Each number is 200 + 40 x the weight over its row's rms, rounded and kept within 0 to 999. Layers, rows and columns count from 0. The size before them is the row's rms in percent of the matrix's.

# up: layer 9 MLP up, 1536x384, rms 0.201, rows 5-21, columns 96-191
# down: layer 9 MLP down (transposed), 1536x384, rms 0.203, rows 5-20, columns 96-191
up5,102,191,155,200,214,240,209,175,199,245,257,178,170,160,172,238,223,125,210,241,212,275,220,211,238,215,270,179,166,187,249,185,272,207,179,236,221,197,238,215,176,175,207,156,285,231,238,164,177,230,194,222,256,240,243,204,177,173,234,234,253,219,209,222,246,220,248,262,212,170,264,226,209,186,178,270,201,214,253,131,214,271,193,235,184,261,195,220,259,225,195,178,190,191,194,138,181
down5,097,229,177,160,162,193,163,187,116,249,173,173,260,187,219,229,181,182,260,205,131,140,147,175,249,251,254,199,226,228,238,189,220,170,255,308,212,254,231,213,127,153,141,176,301,230,198,141,237,203,221,205,133,164,194,268,152,124,186,221,169,219,221,218,237,170,199,271,195,201,177,239,232,155,249,208,255,221,162,208,228,187,258,196,212,242,85,208,245,239,247,185,197,163,150,222,209
up6,096,143,179,216,196,187,210,164,243,202,256,172,185,223,229,163,220,181,302,261,162,169,182,169,218,133,247,259,158,139,218,194,176,217,164,190,144,173,270,255,231,159,279,157,190,175,216,245,204,226,164,230,207,247,284,180,145,221,275,132,198,190,202,170,180,198,240,200,172,204,175,163,207,237,227,222,247,275,176,225,193,191,146,250,70,266,165,207,187,235,193,224,166,185,209,269,276
down6,097,222,236,177,232,204,198,232,178,312,219,192,254,242,197,167,175,183,173,179,110,194,157,179,222,117,220,130,175,231,217,229,188,216,207,164,199,150,234,246,201,182,189,252,96,213,128,231,197,211,242,138,193,137,157,226,204,220,201,287,204,174,220,228,129,242,197,222,132,180,219,143,163,192,156,181,212,221,279,145,225,251,147,235,140,253,224,222,243,248,263,224,196,246,191,243,200
up7,109,260,181,165,154,207,233,182,209,179,220,241,340,227,111,186,257,151,149,239,149,161,161,198,214,193,200,247,232,175,175,173,171,182,173,230,228,182,178,266,196,201,152,230,204,189,185,236,159,186,196,219,196,207,276,222,204,190,136,188,262,193,197,235,188,126,139,225,189,256,244,177,223,207,207,124,261,217,229,260,260,163,241,203,158,156,161,250,147,207,157,215,65,154,211,178,241
down7,115,204,155,195,247,148,247,171,231,167,207,234,163,290,208,211,220,236,115,131,215,205,224,165,172,196,218,222,184,253,207,239,180,196,275,231,140,237,236,207,200,180,187,157,206,275,237,212,220,159,217,138,154,149,155,216,198,168,202,244,208,127,160,125,251,216,125,183,139,163,130,228,196,225,79,161,172,128,173,202,189,212,211,233,204,155,143,214,181,165,246,201,176,184,156,205,142
up8,099,163,181,222,199,178,273,164,210,186,190,221,238,196,201,236,279,191,106,224,282,218,177,222,235,207,234,214,117,197,218,179,196,186,182,210,153,225,171,200,184,233,171,185,212,190,202,157,159,237,228,211,232,190,187,245,201,216,225,239,292,182,306,145,233,171,264,197,211,232,188,226,238,198,248,193,189,143,164,180,155,206,242,264,237,139,174,222,136,148,196,224,130,156,200,141,206
down8,098,280,217,197,167,130,215,221,203,196,155,154,157,121,177,253,197,146,216,167,220,216,116,223,224,176,143,137,198,196,208,201,237,245,188,158,175,147,240,193,138,151,289,186,173,216,137,181,207,164,228,139,159,150,162,222,226,201,264,233,142,142,206,169,159,175,193,225,193,184,254,191,258,183,182,205,219,212,224,197,191,217,191,226,269,312,171,208,206,130,303,172,169,212,227,222,132
up9,094,201,206,167,195,303,204,142,127,125,243,210,177,145,260,239,244,212,208,251,271,206,196,170,188,135,198,130,158,237,184,230,181,194,164,231,156,164,142,122,175,188,129,182,215,185,268,273,269,156,225,226,191,202,190,258,204,177,251,175,184,145,214,124,271,170,191,252,205,171,196,198,245,218,153,304,255,246,168,165,152,215,232,207,134,189,147,99,165,247,146,215,220,177,166,119,244
down9,092,172,141,158,177,170,88,223,162,201,201,232,219,209,252,123,186,104,265,259,182,212,243,252,223,150,222,227,234,173,198,192,126,180,156,203,219,155,200,152,249,195,238,230,203,175,205,220,259,230,149,238,182,180,133,178,207,219,154,199,232,248,159,222,226,120,193,156,178,285,167,150,171,167,199,250,186,172,224,200,215,167,171,187,175,224,197,248,147,218,239,213,200,145,250,163,177
up10,094,200,214,152,212,222,223,206,192,178,204,207,157,194,213,113,187,235,246,169,204,180,226,218,259,193,251,134,263,239,193,262,105,196,201,155,216,210,204,222,176,221,172,219,212,177,240,241,277,158,193,236,127,206,205,210,153,237,213,203,239,173,151,129,238,143,243,204,171,216,102,160,161,193,164,220,193,226,162,208,262,203,253,180,152,248,181,162,232,193,162,267,139,244,148,185,197
down10,092,258,251,164,135,196,127,225,225,201,202,231,145,244,245,179,173,167,204,166,280,224,183,199,255,286,104,271,188,225,225,248,255,204,160,238,185,248,240,125,253,165,224,179,146,200,231,199,145,260,160,122,163,209,281,166,188,117,265,226,131,215,201,207,195,154,181,118,221,151,229,213,205,255,226,192,159,152,220,243,157,184,196,164,206,229,123,172,189,126,175,190,262,206,257,122,270
up11,098,228,141,146,88,174,227,230,225,240,240,199,189,180,191,155,174,205,251,225,157,110,231,214,210,165,217,173,218,266,183,230,253,214,113,197,183,274,194,200,225,231,211,142,213,143,143,222,160,187,214,219,205,239,290,210,206,234,208,195,176,197,190,223,228,165,222,147,232,172,198,116,270,187,182,208,166,162,294,197,228,206,247,234,95,185,224,271,283,167,192,208,238,145,184,254,167
down11,102,185,204,204,230,232,213,200,173,192,178,183,251,219,226,154,202,202,219,240,217,230,230,104,199,166,178,230,204,224,245,154,153,206,181,258,205,151,153,246,176,178,230,96,314,232,206,177,174,226,182,223,146,211,195,201,220,136,178,178,210,161,187,182,210,195,171,169,168,207,261,176,287,195,97,265,149,254,205,188,161,177,186,136,295,198,219,193,209,197,155,107,218,205,118,228,203
up12,100,163,195,242,327,267,175,134,150,244,218,122,137,206,263,123,161,197,164,200,214,197,210,225,161,268,196,204,155,228,174,197,167,185,205,217,203,227,157,223,181,192,210,169,147,143,255,208,229,219,198,208,168,290,215,228,178,245,227,197,126,90,176,195,205,280,188,222,216,213,171,109,238,178,196,233,167,194,279,227,181,179,156,184,220,259,192,167,197,228,152,177,202,225,204,143,254
down12,098,316,173,166,227,227,194,175,236,153,160,193,222,180,151,222,176,167,214,242,279,205,198,215,218,260,159,190,223,175,233,273,276,184,148,180,167,184,228,146,227,196,176,220,177,200,174,144,167,193,271,186,234,203,194,199,217,245,138,212,139,221,186,121,130,153,223,197,225,157,248,245,245,229,231,156,236,179,199,201,209,225,159,154,279,161,258,151,230,139,222,183,220,163,194,227,215
up13,091,229,222,182,214,267,202,249,160,248,157,233,221,242,258,169,155,164,194,256,198,191,204,197,198,191,197,187,203,201,237,198,222,192,186,254,220,225,175,199,252,159,158,179,185,162,241,195,183,168,189,260,190,256,212,242,264,215,232,205,203,215,84,188,231,230,157,170,193,191,221,163,256,205,175,176,298,212,206,239,135,191,195,219,157,145,178,239,168,156,196,257,303,174,194,177,152
down13,088,196,263,249,213,248,134,166,192,147,223,161,111,208,230,181,161,137,172,174,219,221,192,224,288,215,215,284,204,151,212,197,142,186,210,188,223,254,193,149,191,263,176,206,217,145,218,223,240,235,245,129,231,158,130,176,213,200,167,168,220,208,219,232,202,187,174,252,227,193,218,180,251,182,171,272,123,224,233,189,215,134,186,233,168,219,185,146,202,247,194,162,148,128,146,195,197
up14,101,204,170,172,134,244,249,223,233,136,211,221,189,219,263,250,248,203,102,201,216,208,248,295,230,129,247,208,144,109,270,176,245,213,192,206,196,171,132,218,143,194,263,221,231,201,216,269,194,249,196,182,227,139,232,115,162,150,208,176,220,238,217,240,218,215,116,195,168,159,121,153,227,186,139,223,209,221,217,223,226,183,160,217,199,147,237,127,138,236,166,244,141,153,210,145,135
down14,095,174,220,145,209,202,168,190,224,191,207,167,277,237,250,170,226,185,125,153,156,183,194,161,216,205,223,129,194,204,222,146,190,174,214,221,177,274,203,231,166,167,210,203,191,249,143,240,225,163,153,129,259,183,179,147,187,294,149,185,98,262,185,150,179,239,93,181,158,167,167,243,205,223,111,211,218,225,262,207,188,206,128,141,177,173,174,165,222,220,237,184,249,243,186,120,131
up15,097,201,193,227,184,302,148,177,178,182,153,223,160,130,191,224,206,170,207,227,218,179,229,214,189,195,271,216,262,207,198,169,192,209,140,135,229,156,201,207,180,213,244,219,166,240,278,169,228,184,219,192,214,276,199,193,272,209,185,126,217,152,181,168,197,156,204,163,197,199,202,227,266,164,130,221,164,155,201,254,203,198,231,233,246,175,273,247,194,192,110,219,207,247,151,216,215
down15,092,157,198,190,189,221,163,251,205,254,255,118,194,180,238,226,180,181,103,191,161,255,203,154,196,200,254,196,185,163,216,162,203,207,276,254,201,147,147,180,151,197,137,158,214,231,113,156,149,204,234,236,214,204,139,244,212,166,195,208,232,164,196,244,179,204,283,230,141,90,146,197,207,181,154,152,202,106,149,107,166,136,197,200,219,165,156,161,156,193,189,239,183,214,239,242,185
up16,110,251,158,166,179,220,209,277,225,202,217,151,223,201,200,222,213,159,173,132,197,134,211,201,226,165,248,157,256,205,158,227,264,145,219,192,250,183,215,231,201,209,175,237,225,198,201,191,191,256,216,148,249,268,251,227,217,284,211,229,178,191,218,223,296,185,198,155,179,185,233,237,189,180,194,172,135,244,92,138,254,239,163,151,168,180,216,138,135,236,192,225,208,43,255,177,113
down16,108,213,187,189,198,192,217,242,209,163,173,227,162,151,138,165,168,116,240,167,103,140,211,161,159,183,188,145,242,266,213,202,198,183,229,200,226,148,160,237,134,192,222,263,221,185,181,235,154,257,167,175,201,211,176,306,191,167,163,253,137,245,234,144,178,236,205,200,167,187,129,172,202,158,187,200,201,203,163,216,249,237,237,174,282,172,259,205,232,175,256,194,192,192,194,205,240
up17,116,207,205,231,230,197,183,168,255,176,302,121,278,222,254,195,158,217,281,248,163,193,134,245,197,137,187,222,213,171,265,178,173,174,147,218,212,147,294,189,119,238,163,272,179,209,284,119,205,219,156,151,266,202,240,154,269,198,221,228,291,140,230,185,264,194,172,122,207,219,141,195,161,219,212,134,124,233,212,234,223,199,191,224,187,128,164,236,202,144,219,142,231,220,247,219,248
down17,119,148,288,125,148,140,205,166,211,217,184,82,219,246,178,252,204,260,239,208,246,215,195,245,201,192,203,204,228,228,165,258,232,215,94,259,119,179,217,175,159,259,214,218,188,171,135,224,157,216,143,174,219,244,202,205,233,230,209,174,244,168,91,196,218,187,193,183,251,213,162,199,177,168,147,191,170,145,193,222,185,253,189,218,223,195,267,185,235,164,215,186,169,127,264,159,164
up18,091,159,221,176,217,194,166,180,215,197,193,225,261,246,230,141,217,234,197,136,263,210,191,225,244,196,186,170,212,282,247,206,189,203,220,340,233,195,150,164,227,152,244,239,175,242,160,210,230,173,187,226,198,216,239,253,233,215,217,243,240,204,244,152,259,189,177,215,151,198,128,230,206,212,226,202,210,212,173,129,317,160,176,208,169,216,222,196,229,211,225,224,228,225,200,155,225
down18,092,151,139,174,226,164,160,186,185,199,213,210,192,194,213,269,211,130,267,207,165,292,180,211,214,151,142,176,154,205,239,216,229,156,191,153,107,239,194,199,166,219,162,132,187,200,108,173,198,209,186,234,174,111,193,156,274,180,302,231,148,104,226,187,172,159,175,264,197,244,252,115,175,213,187,241,229,201,195,174,125,229,209,175,263,167,135,247,186,206,216,212,183,159,100,187,210
up19,098,147,263,228,240,174,156,205,142,192,177,219,176,230,189,207,168,229,135,164,229,162,201,226,213,219,204,166,187,196,168,188,171,255,261,144,245,207,210,162,238,187,209,247,210,219,241,187,271,205,203,203,228,223,156,203,184,234,163,185,266,188,211,279,153,195,297,209,226,203,168,194,236,169,219,130,241,159,185,125,190,173,236,210,246,166,176,188,185,182,189,193,162,192,132,180,203
down19,098,226,193,135,245,242,179,212,221,196,148,173,171,250,186,137,244,178,178,206,185,209,162,165,185,253,197,171,205,156,220,204,200,200,253,185,167,264,255,148,252,233,168,160,232,137,148,236,195,193,219,244,252,113,230,206,237,148,191,185,171,152,191,160,180,185,196,217,201,245,247,277,151,255,179,223,179,234,160,172,154,177,212,168,226,197,259,274,165,204,255,169,216,161,339,174,165
up20,094,160,162,260,157,242,187,210,209,220,217,213,266,226,207,232,210,156,217,221,191,197,242,194,184,163,237,221,205,120,206,214,201,233,145,158,249,202,280,196,213,146,215,173,211,203,143,213,185,164,266,210,200,262,193,127,212,183,67,241,183,217,162,286,174,182,133,182,172,214,237,162,234,185,173,226,225,246,239,199,138,188,180,258,192,245,187,275,136,183,164,157,220,200,225,304,258
down20,092,139,241,196,150,206,162,244,177,237,238,199,234,207,144,163,242,188,110,166,249,225,180,190,195,228,209,154,168,207,205,216,149,251,205,190,240,187,151,219,167,266,198,165,180,168,139,180,233,266,135,203,180,209,202,204,196,177,174,154,220,238,214,257,139,329,167,180,225,168,200,207,143,234,151,134,248,157,184,162,260,215,200,125,125,165,227,199,176,148,182,215,183,166,244,145,216
up21,092,172,195,193,170,267,225,218,182,192,231,162,193,188,206,196,201,220,223,227,225,229,251,163,177,221,216,202,220,228,245,143,245,246,114,187,131,216,197,183,171,246,266,171,163,197,192,197,217,139,248,235,167,216,224,200,163,220,263,203,169,194,221,194,202,160,209,183,203,189,195,244,148,233,219,214,164,270,160,180,263,188,167,214,242,175,174,162,231,205,191,152,174,155,221,192,253